python train.py --n_head=6 --n_kv_head=6 --init="normal" --lr_mult_o=1.28 --warmup_steps=200 --schedule="cos"
Each number is 128 + 32 x the weight over its row's rms, rounded and kept within 0 to 255. Layers, rows and columns count from 0. Numbers have three digits each. The size before them is the row's rms in percent of the matrix's.

# layer 2 attention query, 192x192, rms 0.0902, rows 0-16, columns 0-191
103:137119146134147107175110099146151179150130099101166176128098117152110173148135160135195146123185133093132090119129135120156112136205138129110094131155085124111175107113165168111076132168127103096178139114153091098143139177169109109159164139152134127114108119093091167144143059119116150145080118112115081166161149152117155072229149180129141102086152086111117187145109103071077098120152145173133105157113095117137145138073121112044173145106114164137107093105102103121095090170162093143188073131133065128188156118047092156142169101154124165132116154086116080201095074123118144133
110:125100144115177129138150139104128118162107171137123124121145092149132142141122092126114199138118167113154111157056171150116081127140072126125140153101059146143175076107133144140148093133148114158144129161122156121152132110117020073097101143157152060113159165109154132152067104087052169114114144174101113125175129069146182122135134187104186097092133124115077128121080096135109170130136089137060216104095116135127127124131108130084095105097141131121136174144161108042123187161180166157176084068120160107074120133142112098165143170122171105162120141160102166071125165119105129097
099:146178100090084139152084130163138114128195111146152151166081111095183145129133133085145129128209123101140086114081128171123129164132175072153088169118154097096100109134120093215131121107089128136131109101082090115079085094150125101174130076098098046048164090116116134154074125066106078080120113110118116089113124130075170151100198088128104161135126143154136125129148169174165130096106166154135124115102140122156138167095116150122102142133185086160083108123113122144154128147198101126166166114114131048140161116120169133148092152118125212118109211117145140149147168127135096105
096:135142111109135109101125070113122155134131085086101119164095107161080098095171159150174141116134114127120161166112119135104136140120144098101086139141122140160125102119126140137105149105163127107165114159153086137150114091091055131147102145074150121124120192106128073160115151103111155113146139093135121149118151236113171098153153141116104128143112180127103113185106097074104092158126067082111133112112123135158072145186106159171142114188162141109118113091139172116199157169180096097139106118169054199140039139099129142089126072137198102211148102123131151120082143074198187119
096:128097134159101142128103135122206156049157101112179141156144126149074106080135158167164134180063151144140100127155110162134119121121106130108129048116101165147177132092144145143074129170133074125116093102134111083108167135112095204138110151192079136143151150088159068077120164109064078093108140075112096146117138096129142138194080075103099023091151132120142144090089156132109128151107100128103100083110139079172083136148141151095158149070155126135139111180087175134130153152153124102140161074128147103117137156131130154096129133087146072148117125118159072100184153098145083099
093:144154064088092154148079085140152132130139065097094120093138114086114179152144146113130137128144149151124123107126126110050091129043120125050142112111139111108142104158131148187058098072163122069101169132142121079101135158157120139149140131104115091136179126149092123140122156135109173139103121149169153144145141079167132132138137126150160101125109162180185217077083117129159097134168115156148084095176130125149144144159163069172114125120093149086106105182169093123110115167115142090134122097147143103129143162060225107144116172113164107199147168162188189100147086151100106110
100:112153129156150157185206127154145129175181104126124127121128148113136135145113096149088120084137171069163110148098160116162065136163147094124122123113151159103162164144191107071085080111185108104112134133071122145133184143084096123149147171096164091123155169185118128110076112106100108098121088121101171157158132076122129097120151098156156125142158093046176175103119107173129160105142089106136119156090119122177087182202114158110128148129115194114080122146077135112132114086154171096115104110161060236160100175126104129175170128163082145143106156140102143092083116099152113120
094:146108169138118133131128159101096111166120130116080121154105138124197163088198087093134125120123148141177074149166074111091125152213109168185158134177093134121095133125155144158169136117109131147102161214149176166171104131106115176155131105178117084158137153152145146109127099149140123128139129149167126133117130143109133109131166107108138109142187165126058153149160131127132047127103143120133041139116127154122168113172103189163174127061159078131153149098162147190193169083080186133134136153092094106123129112128149131177177076109107116084048132148139078089153160076116096122
103:169124139142149150108140125143109158096219114095129164166151136057172188083118041169185104053121112116097097199158139113116155149091107125115109096110124112120094084108172116129148108107051118136142108114141177077144147133114176161100143182143121165126150055122144059127087138116139100103091129116122116101130095122139084165176128136114119097096097069116117216159090114168123119194180128134145106162098093137122110163099103144120147093142140146179118152107107086072138107114174098164092122160099100170145140153134070128140059160140137129111135133187114109077156094139137193120
090:139120103096160138132205125133152113128173144105193070131140132081111078157142138139135177132094137149144162114130079187190163118070090145108159140108176134132164209122101091177172166164134211148069153160121106166077103168137139071189089125110126132097173122124107142135168100136123187147146150106120134068155094101108106102142182139136120143094148117131131112111139117113100113113156187129130097111097140148122170109088124098150033107135171139112114139130065155176087094129148149074179146165129116123044168110127122120087171153138166200102138094136134138104108178119145161076
098:105139094120099152097132126044145096062167133089165133091121060087118158132148094210144106176135129135117134117071115148097057163098108114121082148139115101179138112136132145126102132109076092194127112138187162093140123123149142098133148137163121130144145135100174127186068203104123146098108107143102153147128104172124118128156124096181067143139117120133103126108133093138153194150136237115179101121111108087143058155070157224141155175168132119098115135122145120172108137123115180102120157124117124107118121125149177132138108203116122099042098104107160154135104137107081121099
097:090117126100125123126066146129137124148123144098160118107122148143117073114106142114153116162117123108130082104122125116131082109071147161140208145190165112097130142157150100164129109191090076125133163172123070118100135060115106139163107171099107095100131130181146151125114074096155123115123121110088128063097181148105097153124125105138162104076159091118120126111065154079135164095157067077162185140107160165167096158106132104129126099200140101093147114082129085101160099117086146131118102110163094114111132140170117174192216142127151045158181109177161164166206141100183154150
105:132146111132127124119109127112076075130153139148124140123148071101183072124162150146116140173107095161162120127098099148151136156115195135126083150079113100165113135137147090097112156105068144112128127125152119128049111125114182096100196096075065145144130137089116165094176184181151151154127109086158079082161071087158106127106142124129110124188115118096116138176139164147131123187108142136159110142071139136090150167110136142148161188182142205159132180145130154135151084103121111104163186184164099069096164126159107099110114097099063160158094118176074169132119172100100050158
106:130166145111098112161067146140163156095146168132114160119150186093142143129118178122127155130131094233138158108124105137108117187174094105148146095091094108094118140116245138240105101116066132211150112100125127103047154088145142141139200084159109127106130093123184101120131121131109141064126161092125119099145106146100111148131104165132124123213113142153133128111120147159096066129122116090141147155119113076083156076074179101134212138106176114130104138128142179081149095137119131143151154184142131144153149099156139138144136111129104101113183122113118152119141132138070118109
101:124112174154163113153127151126097154206179118179133144169112112129087153127153086029133122127124142130120128156132179127107144119143136100123148095073130098152163112119130131109187130153130107131123091094060088160088131126122065067169148131144124184109082072088113148128134069130120144141095071105142136149164097090140081123161057167075172123101148116140169157088085088123110147118141132121173085090167120071143092101088121191111103107178138109161113134069166204145192098184113111111144102088122152077135191111109086162073129137109175161154112113143140135150154147114112197128
101:125159067122124151147102138167100176151143159152104146085084127159130199106052086131120144097137066167138143134122130152121147165149071099153119188127085129157119140135145156146070137128092109153195171159108073107147130147143151037158131125108107157157151125129114105114137153120152204163121157118127106166053155100078129162077149104174101151170106098141155096181162100135199108106145183118121093106117149056152119074150118099083137155076143116116094142136178114073140127216160158118125137118120084114106142140142102106095035095089177140142128101164139106118167112166095140133
099:151135168096158100183133164060118083110192160136088183055117121102104148144125143117121142191166178116125131108093125108167129132134122140130222093168094141047143152166128110110156129168112123079109090132093157130183168155123094126052160135153167146159057124171139121153118122126123138139172190140139171157111187129136132134161082145124131113110148126149137097133079122134157116119123103144100117162114117184120076103149180075085091128087199121149169099101176141113118104126165122123136089049148090149051085127132194141119122161122103140206163081108155154148110139126127124164
# layer 2 attention key, 192x192, rms 0.0873, rows 0-16, columns 0-191
105:188131154119069143131131089117173090110136124140194151115181135136108120230133081170120091107121086180109121192148148155132173144143140059099119125065127071123153136146109116078139165116154159146059115080142119079165113116101209099112121121120152106091123134108131118150102142133126152134153145085160089087126109087105100171134124121176171169207131137165137107093099138110131119154089142128182163120154146195140069130103131131084118097137092178097074136061156149124129090119072149122135130076106206111151133110095134123137142109110068081116127127156161155075130146133074133198
104:128159130106143155137110166130098177161131101090177141180098136085124139129083156166145140167090161150129094116178121120119137060193147097051177128149144129093144144195158114056091153132112112136135164135171082088146183143119164128153131103129178182122167110172108133073131177180069091122112125037111130119085181156136122156080117125141137115110141148136114134104105120071101107078084172082131109133085114190116066150104164148171184110146160135115148175130126141122052149104168074120121091065153084131137107088121121127115151150131137108189138117127121130187119079151099074118
103:106144142125170180132132166107132125081090150096129098118106171048102109098145147144093122139094153151119139183134146093106149097163094175157097086134095229115120164142183115074089136108146163091113131127144128163135117152120116127076160165147152064215130134054096108136163068141121147083168168116186123182120162097178131136096132103141151107084071112112127082138103112112151143113080138166135067204157184104101122116160155103134140133146114105109162190103130138174116097075137145165128138113111128085100151110122173188079121114136088126193139085145167100159146135138107052140
102:114108152124105104062127149122122137130168119171177098159135131110138143192111132127087151107126119061131104142086090082109131103094159100129129166097127098112083144084167085096129109169108075142123159090131185133152152134113162137109154111145090134153101096086140137150082128201093092190125137153132115111111139147162090139124159138084102129102097056143096175102134125099097164152116135196171119154150119172139186143166152117122163159120135118124111147147145198120118045168082146202207247114095161141060127158144064125108067126149116185118159135123159135126176104157130101150
095:102162109104129108099146141055072138151131109132092099085164142062125109095142108124167140060115130118115106121112120073098121090126166171130151132156076091107147082177156058165165100127127069132065140110196148163109138091179122133106073146095133213111094122118094080106097145107116102131148095118135144096079119160148129162098093185166099112120155125169128130207063105104197221122089135137122082169139100199073123118172133140173127139087110048149138145103141114108126104127111111164163167176102130129144100133149163164159129142153159154127157095160093142100111148134133150148
097:066143101155146137172140096134133127124109123174155070129118088138153190137132137160129136120070188135124109134121188139141150151158070177198085153146089115126093137101164061041194172110138097167139122161155135097165102095125066151109097151112125105110150108136150155085142100154149120072145133080143112156098113126130196153175155195195081082168091164140083096142141119124086173118159147096108155085157148154077096118127157127161162154097134187193111146208102147086113115124130114174183095155134104110096138096116125123130098076111101139119111095127099152157101119170099179139
100:092146075150077170061066145104109135161072125160048114166106201137079117165112091089143142198116113140104120104089127143099100095127159135130090155142141054207084101130121089088123126179148127083150163131102138113116118074097162136167123120126114147157128153080155150155183161131114110169144098121135080149115151078097118114148164110105108097130108127136136118080040155142143091175196094133118188133155157108136083095196193123096123123166154148104087149152143126138131172142166073138099141175109158092107148067074103119058103110118125125179148145121136123113130139131135151173
099:118088142119140088130059116117152133142129142176170109142136139134118086130119142134109121124169121164097118122078139151161156147092118038088152146099141119125077152152102119151099102138149146133099120068108122103139125115082154130156125103142127157139130147118162135079111153092062092099141198121115187199086177170127082087098093167093086159115120157090174116135137128147153149102124065121103104108109172108194082094181142088172073070135154148154104211089126133206097148147180066125113174147146127169153107144120182137170098133182126101104173086080124100145184153185169124164
100:124129118128030099135108134089147151172129154141169102133097125116068069141168158127133141176151109142165159080135122128147139116109175119127128130093138094130067145094099105208131139095130182127158096117100143179044136116152195156133116092106134174072119075167119122055165118125119113115152063118112134148131166061104147201136103148126066129176148111110107081137127087101165142133108129187140121137134053103085180114118165157175171098150138138166127176157153146130090126117140168124120132176135112089121121106141151156095152107115075093101126123165155075131081184046076116121
093:130124137181097114104134138154178152108060119103131163133074169094149090142104148102075107106114175174201104131145113083086100140133201149119104098113105167157103151154117163055174066117119134129185153198183142159093149133149093111118108057150124132145131148146162185121119134112122091160138054082163183110161093106162091120146128103122094177125118156117085129172074160122164100081113108091095179156155099173162150072105063104108145145128114134087086130132095068105176169140127167115144105116120125112112147174103112085186163113126166128177110127160153093093147104125145068115
103:088152085116200140095127120154122066190099151120134173160128160118149096161134139161169128086136121180139200155159093154097165119130152109104111115092100097077151116112153160164123162114145132165050115105122134182144158141121114199132079099135154102136063119077052104107140130208166142156142148089152111087122132150136131158047108205152085082098152171110123123165117176125085081059133153175075123093106138143086145138144109103136122126159151109056109165149118167084113135180108134131132146143082103086070091104095147154117091068133148131134105123153117139090147161130113096164
096:153148132092079079145112223059123111085127094134132078158157160085171075128149126123074166157160103183101138183152139130096170173098131143113090152023083162140116104114088153115191178121181122116159143132089127123133115151109138135157098168095155093091162118098109133118113153158155132152089056130116171126097132150187098107118106084085116120080135121143153167149082145190158113151143154156167116146159153155105129090173101151151127108126119078119083101160127113114122158142225164095152147144183079141144181130176153114046117147124160145097148106088111104147112101132111123133
096:039134077085129126119161122158170097105085122091134076163166160122135138158077136101091158124147090193113138119135055157191190165126184134177144121187110090148177167153144141103129148154188115146073109168130096166129147133178153182144138132141063127135176126132165135159123127133140117128084170179154088137092139131105161129065193081150200119159146096118090099098162100139116145077089148121161156150100144127135154165120122158118121093091122132105126132128152082062096103114133178166077165171105149094095055131094152113141144128118081208114139136116115162143135162081124106143
098:106115153081153133165109148107092182120154097118158140132159121146173095124115174187109123102126154107180162105123161100169141059115137123135121172172111133183126083142070083077138136068138170142000135192109101125130117076121151106128157165117125152107157121138130075128117098100156110133085135114069194160116160058109125163105120120126120141126136141148124115115131102151181155124152142090131123171148131095098163159091139113116122101117127137115117171095118129206142118081154124175096164156100145114166240179101197156109115103132167121093119077124058136132144068112082104162
102:165147141128109099069139063083112115131151159133161134181137104085136121186091123179088107146173082080121137144132111164118182117178077144101136155123127151139110157111144137142137083114181159168183079056157116105095110113122118151175169162198070058130095146185159091145104100054095144100165123112109104142100121098130123177138154166157158105134130139178144109178171184107131117156094097132158136204157066182096131156115163110125159177135110144081113111092171114048153150132135126127121094137159090188126150123115139136128111060141151121098121097138170064134101119082160095124
099:111152138101130108162153089146139141170164116168180097101157147082113107160140068088117111086102190070114158119161117165099128122184143135128192117106133133102189157132108127088147134079159059074123199128139153106134068119097060114084105111120182129126093106094059136185138138170096146119124110124089173086172155091109097099173156138060152129118085148122118092130128138065079155152134082177130132099197147111097158136131129116122142105109069110105122102131165144094085050096116108117089138132107080104151152116155194085154130099162136129166125146104145141214120125085115155167
100:144116074088188115120139113101060150138164084115110083148158096145119157128128149134102130125169148159100145149105159147143071173052128063125090138111147127128202103140114105175113136164065188173153112170110111056145119093159137114098143118168148095102179145126195154171155167131151148116136081117136083092046114119115146115064079076115144119116100116100122161144117168101165118104124147152074119113162169099131172188111168155136190144108072100099096104143138103109161138112145082211077161106156147108143164169153169132107142150104118107164077183128126095166163105175146134106